config = dict(
    n_layer=10,
    d_model=256,
    n_head=4,
    n_kv_head=4,
    head_dim=64,
    d_mlp=1024,
    vocab_size=2048,
    activation='gelu',
    norm='layernorm',
    norm_place='pre',
    norm_eps=1e-05,
    positions='rope',
    rope_base=10000.0,
    rope_fraction=0.25,
    qk_norm=False,
    attn_scale=0.125,
    bias='all',
    tie_embeddings=True,
    parallel_block=True,
    init='normal',
    init_std_qkv=0.0363,
    init_std_o=0.00812,
    init_std_up=0.0363,
    init_std_down=0.00406,
    optimizer='muon_variant',
    lr=0.0068,
    beta1=0.95,
    weight_decay=0.0,
    lr_head=0.00434,
    grad_clip=1.0,
    warmup_steps=200,
    schedule='cos',
    final_lr_fraction=0.0,
    batch_tokens=32768,
    seq_len=512,
    doc_mask=True,
    train_tokens=264000000,
    steps=8057,
    dataset='wikipedia_en',
)
Each number is 128 + 32 x the weight over its row's rms, rounded and kept within 0 to 255. Layers, rows and columns count from 0. Numbers have three digits each. The size before them is the row's rms in percent of the matrix's.

# layer 5 MLP up, 1024x256, rms 0.134, rows 746-800, columns 128-255
100:119129130115125100163093079108124133125107147150137111093084150100137148138071171170094163131113157086108184090136096153162168127133121170124073109154156153143174103166146151122137152112131151154109157158170098113102095136105157101245107119127133116171147160120132124101132185118091082060141101091147152083175167115084128168106106119130149201093055167083079070083134099128161180151104
099:139124109130122153121168172168089084082164117060075116142156166089160136185099159165180102112152143170138113109106112138086110129200153103092118116159116136155152121131137135176047131052171107072122068219134108139096118159109132077101116115102131130145137185187090112090138152079086153138116132099112154132148145222112191099114158151114108180088103094120134138123110067138113118110136
099:112106146099115106109169122182138093070164171080104110136131122136130056149113175107159172082154128142149133137101114100140070148086120089150062097138127154094149080084164061143130159095138185176158139124199122131139170153138117096106132156137156109186153185145200127109161186144124075078130137098128143121145116107080117066165121141164145127142128116120162088149154132177168175065144
097:169112183118160069160186143106108164149151122169114109140157122199092139121092122211161135111100140127063144111142112211070164098148089128127161103159119082130117117193132117119117117149118135068093142114100184121108105119154170091096140128177163111163140077100127153109156108119113152120128135096095119134150166109122145125138159055138099146147106099090130140089085143153111136095092
100:122099159106210112127174114137118113099112162097154143083095120099098155144153142085126107131150096160156189143174115109103104118117153139153139110100074155109106189094192099178136160184117124198159141139084124118117128111098188130118152110111152126106163157107150104186124142162169077078164083129193153108101149086142100108138088129072161135085118195091154098088161084115186123068127
101:090144113140168168130160141105131200107089077158141082120154105112160140159112144157112111100126193083167115121130093135125144166090178125058164091169111139152109102143071090171130114111122142144166167145154115114139103143131176108133102244142226177106167120123121102108148124115117133134157116146104138074105092105176085144095186102085087143110157135059105158093162085155155075158095
096:124150187120160123110102186147209113139105157159112189113134139093138151143130122148110130138042106120127163122092112125139119082140122105144096153076128118121178091114170140184107112105126091115116065102115125117165145146129096128186147119030116106148099083096131118124138091094049136144130145130143133130142095153094107194145152116112163082151132119197134116144114134116121102136055
108:074157131115153131144112170069114136170112124093093214130110125129140095110143177124147095117129123100118117160068151136146086127100131141128188154085136099116152134188103098127148130115133174157121101092066207141133166190107149118129138137139136078114116140107144098105083084074148159102116129128204106115168122137106159086070070100140128145097117133232126150096133117106156170133158
102:109129135150169115132149127147122141127138111133072123185119117152120116106111111132097121121139143141179140163087168143156126165076112154156126165238065157151079136105075124159132158082086135152130094147153117069139142158152152132130086109107108092147162091086150099114130130132115129022123132092211121075077173124160197126207098161160114080136096108104163108125109110136117147123105
099:148119049107109129074185167133134104135109180149098130088131112129184154142105137117143144109081138124156083199117063089118182123103140170101113094130145142148179109131132114130089089144118143205189137159139133169129161079140142141108067114133151161167104127137118130115173119169135138065101116128126113118083076128123151118116100132085121110129129167146118102169165130192086112065150
090:086129135117210146169128130151157089141159121153118123084155172125148151127096092131114110170126160116176096136063098135158113203124131144081189134128122084058128157145105091126168151150165182134171149127143164105110125155124148141156132155064069123188102130146083104136142075182141118136131049114073083154163192136139161105112104162113102128118118161108158152177115103083076119153139
099:162063106140131179095087113155107099106118101131080154086103207135124097168104088109120140190086133149130049110133125195182142139095117114146063142152168083133064136168149070126157151095113157153117079155079140165145133111138148179108099111099178170134123103084175144129156120122153154228102130094154210131105078189192106092221113142139167093095155134126097167177136162084134137062094
093:110140126168134069132173175183117129167107089153131171134123109150167140149086138116141124117170121142158134185105122126147093100119098104152101124111135130153115136146126145141131105131136118124093160190106111087171097176092153082073120094086157144108142117146134154145159089158161012160142118129092108092185182166089100125178131133092125108118092197083155123117147146092080094084154
103:112155136113063170081123155133114102157132151127132146070133132134121121129110158112092123170128082116096155104117120189144082122165097130123094154073087119134171113084159175177109075137105174187171124130129096114135143161121082132084175081140131135090127125065085159119133051121155141221174123128117124083173083187097145140128105150121124173139147129135159150103173103146109150087088
103:098117163182171133119091147153157155101188125095083181126155095095137111169115145163113082163147127209148194110152078126113081083047123131082168047127106180124124076123089125121177130151151143067084130148146084141070161099146207101103172108129172104106152140129133173144122118136116086163140094128096147151137127173184115107063140154118110152152133165124184101126082141148125132067118
107:108151132097125097119148142114096159100113102123144139164104138128136139159117163096105113120137051146108110159083102144075139173115121115140167148146080125139117049115121084160156161136158177107096103087095097141076160146150094074178103094141109171109116047079092110077104208147123155141128144155086097106131055119159169175116170094140135157132156102105148137155145133163178127137159
095:137183109136134126114191159187147125103144154146168132133150104100130130118173121116116165136139139160107173073144126146082124103161165137163084195168153091166112100176117104090132172107083168093152101119193128066105108145100149154124134091083104109119112169158131108124131153175077097156153159077132170054150117086117123093181105152111113100136148144120116152094128103094149208125122
101:177119151162187155101161117113114141082158105101088128147074157147138103119145071080102093102190132124135074118120144097128159139143148127109077143119178177137149157167163109096185078055122096120113146132091140153130102137185147159183111111078152113120166058085078104107122166147151124095099144102143115168117123181125133113142133161103103132129150165173133116126105131146153114090135
101:084148113129147122172092159184128134095123076086108142107118151091154099107129177106175108119100151140147147079127134110160117126165120126132160164063118126145133087049098133063157113118115159124137104153083101072142125042134130171121158120114151092168035108077078149135098193188137186144133138085121170113120133132106136161121178136143088181146117117150145114152083131119115099195157
097:147145171105137145217084049144098146105135146179110112143104103197096156188153152149116103152121126065107159116160137148112106146096158147144144111149124122084114097134142129144117163090097185116103159124100119218121099052139171129147113120080145116150123167124114114115193128068103135169084087135107196152088151081171136032153119138081107154147185117130169132135132047071148074137144
100:076092091096116084144197116154197143106151150094083083156126168166175105145133155107128109120104180110106116136149125187105132139105112087219179099128167173128141136175179107107167131117128107092157151112103125144094089107185095180163114071102145205140087092074118064165167156097136166192146136133242157112099122164159110186125116106118126083111150135143096080117092131123192097095130
102:166197152093135120106133109122121080173119136108093117117144160122099088179118125107130170165109119165080144127095151092028113119172131161130089152143063092073128108051095156124124118218194135119076098144140120126192090117128107136121114126149130170174131090062102058188107116111076091152162108150121155146083122133130162181150116133148150110101125099121116061167123176107125109174111
104:120157121109111088097178099179122126189115109145138098171100090150155080107112134143115092114155122138109122141114098116115126123124153125180105099116073203118204093124174091135128111129079120148167072108066140129139127191098089141166150148138159129108104104174131120107182114141121164108136139101155138160100127127136181155056096120115113159100176078123124128086042124137094177074102
099:156101144173147128127193165125132086167154186125109141067176083101143115138111094120139164136137103131160104154059131162083142061135120150136166092073137141111062085115114179084098059138100112117120139108151131188123131071173090059099087107119147163150090183115143151172093110183104101142137141091113084149151129143145099104092141150190073121142133120135176098113126051166113061123118
094:118102139084178165127127133167125193110142140160155158116167178126128092158120125134127155135132072069105113111111124093108095108130133124116172149076133190061151152097102074142132116104105118129119130117111126116096158155138117107125150157165113150134117177132110144127105123196147107142091086146126140056140130130044109132043153153123105128129078197108141122128112176120101099085148
099:171085072064142130130120109149187144098116122131085161149063124136048142078123172085150102076173106118119161099112136170125102119136091080095109180102072164099157134115128143154136120125124120134141144118104131100144137112115130133147122130179055198128145182110129160148175149095094118194101155175143142141119128139102118157146161051154134121132166051116154110184121106162122142182145
102:174186071165132109108074130166096113097156146108134073081126144130182093105114122085090105176118144113146137162146092093102125198119135111176116114123044137109154140161176186165112135154186123066104083141165084089146156084146139060108118222139115175118149056171120134124099123159110102095086147102118128118166047114139147165147104097159159166162120068109071074188097094124083120159125
102:149137110143070166164113123157090144114111081103111115118141115094171104135140196176137142153140102133061142058089152122104093137127092114141108162070178157163151165150146016171112180095179128085100113125099165130102150059102097136114160146139165086141184164121052114136068126128108092166176199073152097115111197187154174115158136129159120149149109183121133147140125120118134123170123
100:190144146131093114132118144136104130154094152081090146092108080114142057173118117094207105198145147111145110166160137156111162135078125114118079126144087152087146111137120101124164131098153133147095085157071131154088049114151097104130195118185114174091157132163180149099097110113093093111148146160093139148122050099134169110102116158121139060117116181176119127144109168125078159145083
097:092091137149158123119156182147120151131130120102178121145113187096128135083165129076197155072113109140095163155158056097130086182167066101115123092166116072162138153132108091172120077159208106125172093150122118104107142092134101143206121117160128129134091111120129117110147073142098125137168188059132179145106099117131164135112117141086138141089141144081135107152095138175072139138123
093:139112123094137147138115080187151147119114092079151093141118127093120127197177063145120155132151139114123213138164111125168106121084079138171125120159170071125129146161123107039116168102102125106059172105100159134120143124119145169159119155091130124154133094163126103141179110123124111147053104171123123130163079192122143101185167151157117174110147083170122145118112135100171102047116
100:180127127101157127152170126105142143099146158101185143133105165173114138134183118167162178169115074143076137140095071096118137115145128051154144192156179166083124126065142167127149154103054140097121107165159109082092158154079079143122130195130153132123072093115066124156173129164130149112149149114178139086167151115088197133124110085176161115089123135087138169065144110121134143163155
107:130156140084088121125139167103185158107102161133126137190119131129110079122124212074164153104107113114127120151116096133127139067108095150129082110093124067112130108171147098164159166119123179183069077138174152128133129148175218132168118116182161114134119134118120118101169163185066083112077145117111164138122127120129070204143171116082143097081186080132108127117168133127109106095110
097:139105141108149154162085126130102052141107188098104183137076152100135128153045132157160152133097117162113140166133090125101085148053160160141134087130109166113174113076098035146101164130164119097159112181067128138096120101107083093122103170190140135144186155145171164109112118194110104147139099121142163196127138137138133142163153153131168100161082184163093103113108113156137205202107
104:122125140114097132145054169096184145150156082116164106153161115094179090134130155136136110166159112174125151214119121115128124085099160135135072145125137159119170129149112128085148149116171132094104093113120136124152137152088169179140096110103134124123126096095098181101111063136090148129130065087206152086098075089116194058169128169170121124082136077085123200135164110121121146150080
100:105123106114179213156084119145158141094056110098128162115171074129075132072092127156126113138085138187192164142109084145142136130174163189083100119104138111173141096155118129103170104143050183139153122161117091160130097137137111144178092155110090122098146092141087139108175179113104166097134087181112117106226154114184182084092141086166107121114125081049174120108097128122150144113104
101:084110072061086103143113122115112144150169143085181113161166173119149087196128124141192084166135180089094142108071090122107131130149172089135137112118151119075111071077093169109129155147159168065085100070173124133130160127122106129140082114108166140158134098146124064054097122136127108165102176148095093140108103123166117162132090115136161084083122127125094152143145110138223147113111
110:226117098106137219140105144147082107074126159114106093125132148167113101116124160129153099132219125114101161114072071142105082150159154091140130155134167099128206158166118077070104147143110133101141151086063090186143161119111119140127098155157096125108129173108121070095080118173122160162083149148104097157115181145156117107104151128143115082110129133115144107153153089086124085129150
098:102138106174171073129092149222066137149072109151085105081094159196075147221218080132176093167115166173176159123163123122113176066093098144102105092113044147143145092139158143115100150128096157134162093129105150156094141118179164140142134136097098145116129134094167130181089146108132104096115128104120103129081159113082141137115165096175154125145186115118118142103130138163098088174117
101:105162099134160141081103112060115186115178050120091091097069132119181069041176125166186131111183130196178116127143091174143132134122113115128128102105134109082113122137122161161173145097154112095138137128191148061161126109130183170145176153132152104129114160123120146128183172097117101149145150124156190098104137126115196138137123076144119132109141130101099067129100137096180114108082
104:090134112147159080125145154143164060117095102121096135141120166127086118125122140105133137113125082134132186142174081105114140139077143097079103140109058201143163137119216133177125143150119105100100060094078109223140134141146135103154100085116178108143185096124125131117134106033069078087209138105106145138132190097128174119146167106180102157153148152156120155144159081123070147108158
104:171140164064130179105118166119143095177164176074151142050083166135085129162110149167152098106081115195124163083162137088115131114128126092161116099087087121099132065099105123149172096149066143089188165131084102116141089059119161157123158134146138136133132096138125136105147163150159104097183091115203139092135141196142185144086049122168127130098143121120131214146177165090151122106092
099:130152129124137112118129130117114104088141164099091175133143140088147120144096109100083137134074113178107075178061108144126121200167110133135138096027098163083154121068130132115084147108217128116168108140128150124081176154148168077119080076129128130124163121104180115149128078139084141110089134112171090134141124155076127112066152142118173120159131145119153126134099108163111181111090
101:154074189125120178118166113115131100091054121090154132107171135119094127137112192109181127118147115131140098090095146105165122182101124140152099101091054138151097084169089138069170094179155110139077141116140135154112122202115154193087185080118144173094125097164094108187143091145133122143147173156108120118084121143146103118150155151175165139084150077073114137179123145142099126150138
099:174100192125175147098194128085131135109124126166114074086142118105178157087155148101176150119120181090135147123135111135098174196103123130122114164127149104152084131139162034137129081091172138177176128151115086117143149058192132159094124109157142118136078097089093154137140166083103141179116129128165177078174125071086133103147078152141162134135069169146184138158101176088134160153154
098:126116164116112151087124162119131116166142154061102104130126171098163133100086143145092147064133168107132104120174126084154178123112125108142126144087101166150112139091129179143141148136121080071103129170093151179157131102135160143113137158087142121088099155100106135094176132152060084117124144139187061198128130168126115137134133066133170139125137106076121097075148169167124123108146
099:095146172110156125105141160110172088134163152098090129103137095134122172127170091168128140094163111135132107146124095163097130158132165135117104145138124222174181122157064175176188147111187130208204067162115112099065102140151126142069138135158077126094097150160151153126123110145210102155116153103170149148187099144138098088148170072148076107164086117146097071117137075130099121103076
094:139096128116191057094146139099142113097142158120120089105135122139086089093095131152169097145145147137121111157215107140149162126110082157137125105174138086132111115104141084154114127106119144128160107164155123118207151080169160111189183161024079145137125021114083163111133108128133123146153173115116119142125141140060087121102095040101159164126172170133156160116176110093119111084067
093:133182103139113099084139175188133177163098127123141146148159115032131170074057100138149149147119120114067070091174180125143122095143106110096120103125158153140162160098100170130135092151133155136136076191150101081165170156181136112099115160139108119097152168108155160121135103115163063108122153139148148071191136151123086117081098150119110054136165155146100141125120145149078097123146
098:151162205136160151148143127144129116173115093140130124189155077130101153120133124152091130141142097172136117159103120087128094129128151127147150162112113099123160201180162080121106164144213145062137095122114132110107108115131119152117165108149146095135092123158104163193083102100092088143142148099154169127143139120056101100120169128093168086186103164124137049163119145167169142116129
099:081145185093161063102137148116149114065154122120156120135158150152097156131068097102142127166151118153131077082150068111100075160145096171078119089108163118168136072123161086097116133130109152070136118178082116165152183166116127069157110135092223177107137099147117080132146117133183088080132100137131153137154169135111100173089112181138164134088100107105082195169098122081083097139133
096:117171111140140092159128088104161166117133178189111119126115126105092148225113156101127046091141074154103152104158119072146121102151154077075088090141069105038154102102105114143129133127170130079139043143103158088112122148159120103223140104163136151156163100129148065117055112084086110164129166142101177155168116147144127164156135185088107103116170144133133151120133138161120116183166
099:128141151130209133091152146136108110142211153095076174169095200123070129135137171161100083137064102128105143175185126083137091167163150150125095107145110151128213178118103139110106083148180120049162117184123119169100158123106122140085114118092136143122164139067126067137126200110119111140147146069139134103149135138093152079102096155145120121194051124116152129121117087121189133122123
097:108162104209137101145115172075180124146063144090089112140128167153139112111177187170132091167120144171164096129154139113163141098138151173101140164053137064132119109054112129118151127104103133090125136132088182056093117129180121133125132109109062179135130142138142142081122111124114147166149102130176083126113175087138135142137097137155118093173190144087150164166158133101119151088134
100:183105091127135161116176091105117171136115196077093148104140142155167124169160155122101107149123125145146117134217079168134063105096127090156082134126110129068128156174088152120133088130118148112084098117056131106113123163135143109136158149116161100114120157119108153156195140097168115187101102143125129118183100145130112143158133144173160082110171142146059139110185170161041169087125
# layer 5 MLP down (transposed), 1024x256, rms 0.068, rows 746-799, columns 128-255
096:132125172149095131101157109117118181205152126123144134189108085108107074188146125115104136099133167126136180176129112095089147094162136113110135095144095191102116100139060158062122111113106061123130089143154159122088149088144109071111163138113106070132139114141152076140178115168126211194135164132116092153139128146129142152119153114152122098164131096106119121085159167166159083140134
103:124074101121130158097177194133159178137119118157128146098070132131098170134129094129156116115144078148103172104146131086083120138109067071167148137070066133136178096131082071145097126137188098147146110129142085168103084119163095159127135138104087082134107058172079121128197147143149176168106046161108133163129065032102129135126133139128093163110161176139085120113127124091089107212160
099:110139061139097132146119140166151152124131147171140104112089092161114142070136131192154136189075146116089132147104133181125162116145115070086132208134148186132097146083132155127153120077126105141139146166102101111128121120143081089136072094070146139130152133150062105181119129134053147156119157170085126156109136055116100118127138172083078103119144160162102122178059136146125070186158
101:063175118168117152123123110160092131121093179099143133167106175084172130143099141066128138133107103086150197160159123130146132129112110124068092105120151129125126160062088117139185147111118115219178125109112166112164152134159153156111114147100102091125154096096088060137089107122136122166157118169179127145050128101056136116146116152102117138079105122072094116178140107099134148150138
102:164125136181055112153148139194098114147174133190128142154117111097145040117193107187121058127172192088124121124100134107099140131069049089082104103157172136087118130123075146112162173138118106117108130118185081111159073099142111100146096154143138099159132094103133167072126126092087158160083134120111084158155142146083129148113163124110121126121148158085129118091122155118165136094172
105:109070080111088138113129120087034126086139105074142129133076191102156180166084151073085163150156205138150133134161157129142150081125177132103124133084121126122149182120110155119172100106130122141199141071142156150168123085117120144104165146096156113127121154096096104114123191104101196100142125140113119168161161161077122066057204111154188128121104203131153155154212144103151127154119
095:096116107112079112230114146123143135083096079119138116178071159119114133138163146073100167157091151136073173116161148188174117129137139127139134112125177126102142188109138117099125085119085102102097120127117094081112151130181138159122125150181154109157164152101118130092151137183132178116091130088132146098089107112166063121146097130132081174076108144175117119091107141136110165135140
100:097122062166124146115092123053103172136107166060162165060153154122163092125161129198086081133122100109125184222121184185097120123140139110157158178098140121144119156139129112086107150135143158122088115084082185138089142139144075137165091099154169113102108191132097095098071159103108159112098132115131069161154150101116126098128141113125162158170132101168130181131081137133147115122138
102:099171080123108147144141104118144160150124118155123097087073162174090145126157202164128164160099193110121169096177109180110043168116127155092126084140116088056093163131122101133105121145157152150177087128132115134124136150167172135120130136119087117102104098094143130134204165114119097114118117125123086143089135140116107159119110156096115135125090190163190154123137153106147147116110
099:136104189115161116142129155108130164110131083083137150106138107150109093172112145110128072172178101117042131109127122074122114185158110088166204160151129110145070154070148150167129160112119185108095127110173130124138108122137068130095093117114122095132143150176157135124123112112126125190150135103157170112219142154140083200129171134142129105110138115096186097053147123168198113159149
100:126108134164080082175136167129120094123061185112117089157121091128140096147148135185154179147176117168129131139152170162103094057168071098155070139136104123121130130114183106161112125102156144131056147125109080119124084117124149126114156181163197139037075110130115142135129154125136099145102165095164134098130139157147090150142152124126161125098082154148136072074086146131131127058108
102:158085156101163116119130204128109164159150059140110113106083166135138128121114180176096149086113171111189148156110181132095107132140108172107120156064171150145164118050150112072089080130187110105114151137117133172128157092122138147125118104107150169194088138129116197160082201168121135064134133116114115083137115101093173080124169161183145133141154123125143068150151100162123166143119
092:141085147197135126130123123209107089139143138113175097136156127145112114109138158086119095091127112167118110167129119174157137122122123117143101115166129143091156148146180137086192102148128122057143119112110159117133145138192108151112122114126068167168090150122128112055127174106174170157040081134209112094119084178110143120117137115161097135180128106120160143161139134070140086149189
104:120135117130124088159209155071144146104108142091147113129144140153173104124166159165147149185121147148139116065120112117105168162149161147099190136160155155144142115160125137123077128157117096133128184150128135101113132137152116132129096102082136074131077139163115111059085121102160148102112164068107117097210111103129136081109099113096159113161139108154129129155127119111098154222194
106:087111081152131081160119153095175122156155131120104090128119043166098152144188076174135122165138138147150154120147185143106073117097155196138091132142112127101088161069119067131172131107175120131205132116069119173126175090135079210127094145148082110220078160102144149092137147158148124115114149126190128142144128106067135085180087136138120101122172153073109110121125106138109130132110
105:183153120119122159164223136122067172143154143117163133093125148141125102091163121114124097173164098172145182118079100109076108150124137121112138109177109167135157189146168136129131186165134148097155102148128079057142160134136105076109094077100126158084135193100184157109102132141128096113100191135145082092110133153055087127173073084149120150144136106138140177105117114132115132083107
095:125052106120150130083046063112113173122123158074111095123157175122100146155078164180135127095182159089138110209120173139093116057146100126117189108097085190114149128084116107138121148109128139118132131146145070132147121169148146171184112152193142073191107063139112113112080123125147125160119138212169113145104085143146182091130180122113103162092106079121163090125100124142086116117177
097:130090111108169082095114113146143110140189107149102124149153071129128138155130157135143140126083178130049064162109165095147070141188143154164164136163131090068135086096135135176153111103141103183167130113146163087127143106146122155109114164159125101169150069130109106176088136161196092159125120169136110105091108072179167113120132089182150133200103162200165174137099191112119137082162
103:154121108114128104167098136120101062059132053142086158079154180114131097095090126141164196131136107198110131180214141145152101102105110112148073152081112123138111139081061160136147127161107091100146096161099101136114154169075160121123107115128132138122116156117087173180142160153059102162120099131129130134113096162189121160119135157181152147192123096132177124123130117072162110211167
098:100088115195155120156160113093083107112114130089113141092219145064159172164116068073139105136089121164094150204108176139212145160129142115103071131134082113097172189077120150091109144137117107104125103082123150069121122121134099133119064144153138136114081140130161169163121179081071155109165141089084128097173148159116071144185180103117080100137071088121120108139148169144123175120108
099:144155122167131090179163184142147145095104155158158159167105113162030124121116150145140149173107107124178127055171113108162129137152173142143136153138155136161121145146101137128067098133171169136074152160145112153180169153095123104119075102146111073122196127121123097160089159150106165097159087096145139186118156124177127130133144104097145133154181116131107105139129191092115110132152
097:160094113152156124093092111154078128170111132124175180134134139145137161066143130124104184149129150115103107157165134124074100125089105135110155143052125182180109121123146106125164169065129133126170111117088156196125142134120149072186169139127141116069072129144126173102185152109144124141088134170081125172150181095108153182119116143127075170118103149109134116150118111158123059093170
100:116066124158127203121138129102115113096166066080115106194165116052149141155152102103162127142090084126115185215106175150093137117131136116178116112103126155126147163127129140120157135179119134139133094131153070116094078133148110129105120097102124132118098114085189110107118066103163170141087104135127115114123166146074106139088103149155133133114161146112132173146123141126146089121186
099:125146098148087146141073096123123146139144076139137170125089140188091111097142192116160099116099125103122141099101072057131133141126144128076154157154169111169142139076108112186135120149135115174080118137127116109126138123105144196100139173087068100106232101166127127139154141078108108161117166193175083134182083073107132142181137166055141099111146138102121128116168218130091163075133
096:147140190100140077129104139137101107080129105148110113086131169161154102103127122076159121124159169151115114110167132163193115087089104137132135129151094119144110107093136130147167122070146084138103083166143157165184111122164132089186124165191182101066133120174133108171120183176164161127146114182108116139168123073188063109081165098167126158123125155115070121037177111137133165145079
099:164235110118079118126129132058105145119083124117099095126129133154142118086124109130121109149120109167154155145059085145114131119153145092178149103171123168128131157113089129139097116148128147174164116100133140164216176137110068075144126174175175146165074086139092178076159154080170152065104139105108092141106165127153115161120163137126139097086121144147121184094179117164090087110078
097:128118080104129161144158113151122097145168109172142138101106175127146137169102139112147138131130149145145165074104123139077157112166170138091134098100119129109099181127071098112117177144095089059132078096098154155115140081133077103180177071180160087183108118071132139149093095158109153185151177137088124098073152107066160140090174171182159191103116123134096126150059134166132103132129
103:073099173203139110140134088126187104087202111105120162124094160148105104132135082050100158074170122139146098156121142161104153179144105043075140147136132142060156085097102142128107116189149092201151109133073129122114137119111102090103112131165116146138160110136137067079139119105170190114074118137129141081078125110111115139105088173108127163167168102146114142129170151150146116159116
096:091140151104148159117109100108112136116192096115132118083096180175122113066165094152125161159150122138154137109155153175063126112155080127134108120130081120210074104102135132167124121156159129137116179088131091147172131142081193103152095142144148155165097109173106107083123156139193116084128125116130106157070126134153174176103084166086126177105189087152136132139031144096147088158122
101:129131183166133104159152099098097130111156074169079147092114114161069148087119172159137152120081186143104153151161104133116164076172132113121139136100129127120122093144094131139104096108104164092109171156095198112128096114097111079144119174143148098086121099128133090145188128146112110115089076172120068091088115145160089151134178127118120120106170155144124146143126080171134096089144
096:154131103243137162131167136089149185152173133193120104095130092154169066064066124151118153107158123138141098140089135141089134121172150136115096160092152167181055108112072156140123032112145138144198134111195125113161133137093150116141146145174194085103108180078191148122111114102099126094140151120182125078135175063131095109117090124110119086142107176066140133146103116142095178200107
108:051138130137169119084135196109101134166153195102150134089107126115109206147075127111147187096129150164098166177121136145136105184086123157187174094159165080098120110140151095166116088179058097099142156147087229135147107137138144104157161084049145150128156120143167110108068158143104082134172114124157172136165138122184145126075176110132066072095191132089103179114106178118125077092140
104:146113135132118135168175137103077130188063127141153094095125107132096091136124134079077099115191073145138149132150138062124127062106158154147049124109128064141102124129140085147099144118065125080124069154161122072159076116110114165178076138094121131086155163149117168095111108139097170115128056089089146140128123087113188130128100179165141133092127196123106178151108135117092148104246
105:101092122184099118070100167106102171152136135069082040109071155135121085133050105125139167115140148119170074136163109135140132158113137177117089150083126200134122124085097138077099136123174135143100181176135180183135124150092149122140109152149089073156070137151154161157118083127130130085164165137146124131103159157148139125055113113055135122110086175106152168121143116127140148100105
099:097149117094160159139114059133090093191129145121132189137072106147145151166129148072106146171121103142134199078098140133165092068056121122156140100176180125111128111177127115170146124112147113152171134174094165080084113073152149116160133189158108144162117036081120132089130128109156090111143184127177111149115092130148088095104170146140127171150144101118130160153150114141178124142125
097:126139130126142054127155128110091161125090168088083167150102151096128122145146121162139133073116166140099130152142145118141169108094182084119150124130159128149213131158145172094097071120157103063143193102073168129155122098148090094098080127121159181145109068132137167155113097091115174091191087087155128098112128147079095095081112153178123140121115142105111140150121104094167159125184
101:089134128085140146032161085154178173120067143105133084126126097197113122124126111183105124068166103103065137143178121097121149091098119091079150117124186176137102192129095160117162103124105114116200137135162144094080114200137127129082085120147176096070166131129077162095154139143121113103079105120098109118094105145128076101138154139083159122156113082025160119124130138136067149133158
109:131090140120154149109141139095161135174159106119136169143146164156107165124119155157092141148134138130076133132085121129099141136083136111179125092133160049189085123106154131090119066083097148110096134099131112128110203161145186155114113162129075097125175065133149198050095061161147118137128147105139035112152166179135113192138094066149060159155131123217061093098091123160138099118136
100:112125115113112176121099117146167172111125115134135113127201174123141096100122053156159121175151092177072133107096140165161111197140083182116122127084126094058089087146125175166131148114144128106127188100174095152126131081080151123178094098139122125175140100172142086144139171179073080125166168134149123123206171144175155144133137117057178063084130133097136104166201170149091175102076
088:137084114169095164174050200180141171153120097135098072136144147109122151126107078184103131124106104089130088122093154154118133137149183164162136169085146117124112099116079107075108143142155165118125120125115185100119068115061080109111156121117093118153150163110165143135115152131085148104058148175087119146164149101170173135155113114138190103116178156142126154084124170144123131142112
104:137085118111162154094124119090138180124110160115116151076123125120118107140108163115156165074114145111091167092124140145142180147101130126114165096173156104090107101153164083097121149149152165073175075222153146114122136109176092112148091188142131121135158106102116120086130123099088055090130100147142109041094134090154125060127129205076138094170108108123130135129140094118113145073109
110:113102070080132118070103126156134108127184110053142136167174134118150072105104100149127125119094092138109125175164131191055196147156128126245143175097120165122109108110112107143103141172113166112137127130138076165154087054108101114111071114092153153102145125125093084153120156139146106132132160185107089178123166194131159116112144164185109158137179127186117089138144082105178140100093
096:169084159156171132112103147079175166132085105170094081132175134159127177133152137176115119095086124095154150188148120139179180097106138156135111129160106108122096113117133073126132130091074128118104082136174192151080084080105127162141177149126119075141121170142113149097161222079126132125124097145135115078118132155182134168144117163148129149147161124139169138074072108121106138142175
099:122155184061097116152117137087129169117138174109155109141135144146148160116152151073188076082104123126152132115173119150100094084150128128138132152121097090082105156154120146113099104046164080164085090176146098136143146098117099118111081183193137104068141128152118224112112112081162111149072168114171166194101087036156140150173098087123168203103156180141098142122117095155133114158131
098:130182073126139086148123103147122066161085132106132098115107155135171077129108159173023121150137180153139173120111134141080146080141097141124099120134174149133131132086108166100138139149067125172093133133093155122123184102117149170140155113122130141157114131206139088159131069115182168108140172143089118098083132148124115074094129063106163078146143097165134158125151131129074114083179
101:122108074151111110174130082108147139126104164152142220102158073129153111130103090080123146120143093125087128071161114164128087145109142134133163135134150091113112095136075116115137077097133131181201128086154198142098159096102128106132163123171161149165160157096151160114083140115115159102129107160137139101188147119149060119053089117092091173155163114128115099130131188081157153150158
096:114100146207117135099125167102116129152155112109136075111121131135105189114152131173105127113120165058118135142108117089131100151111126158161091077130115117111105083142100062090100159091078124099128160105205168115155092119118110158126135135092097139084129081106122121100100145133098150078114169182089130069167182097128196129140108196106165097136109118215131130171197096144137139098141
092:192121138149142147181155141195113150128095127147129072131155134122119088221163079160136162137128142150147101148101111100107155170160144105138132094107090098118080097164122124152107141111102142165122054144187111140116191082186080103122107135134121136146143191172120138136127115118094142094132117188154118104083096110121134134133124192124105130112074130155110121188111177172154111162142
092:101060108121140106124117172184123111130145079170080156111153118113116099118153170112166153058192214166098136148181096065142088161158130138142142133066095079094117132120140149162160151117167197157079097128164117129168134175096101185140137143107127174113097070185100119180134092080109091177088137123071165156135148084180080134072154143111083161181131096068175138118178163120082194135156
100:100128065129152124135143162156173178115124165133133142132078132135159104145140114091101160097144113084134167100139054143184150090139125218124143080094170172128141080158118138123130089116096091161140131154136108146083137064157109123140172095121100196116107125140141132131178161188175169087143152185106096133175125091133068145118139116142132092096106153118143143116117158171062142080177
091:149078152080061128160095093119117133138075202151109130149162156138101129121145122121106082116113146144129206175145114138154167106143159128099089169165141088061133127160145118125161101103110105085145111085156180141132140093089124149108141154112075122141118119103118139107108137147129127146128190121119157172093135076129177157177083188095127155179128139085132099128088105065156076162143
096:206090079081106113108180156108126107107129144147076113085160167117175125100146127139111156152088090215155134184103157187113146105155162113118132126139085085096130129146104179141139188137104133152120146078095140176171143168110110125126138095089145151183137087121134119169109131150159147137166186129103133086099133185184090106115109134083161185131121188087138099105176121103121162116126
096:080103141196098142124137126102133138122127089150174121144182132103141131138130113156133126136123145195132165076099119144091143085141159094175093179094152168160107046156094114130081163093116105105119119122102200142157080094111196199158103101136107158113160134131149143150067090117118153112155115148124113112157093076166056165142077166133126169084118134118115094126142175177090122111133
099:113110154052100164129099151137160157098092104156130127085123059133168109162151112128162193077108178103105129151107135094127099135179099122084110127181148155133114067178135145125170136130146115164114129154167125217135156138174204142120128145102046116122127140091139177237183171117147120075135123177111154095111170074143098120138131140190085152136101162094089170165079139139134175158182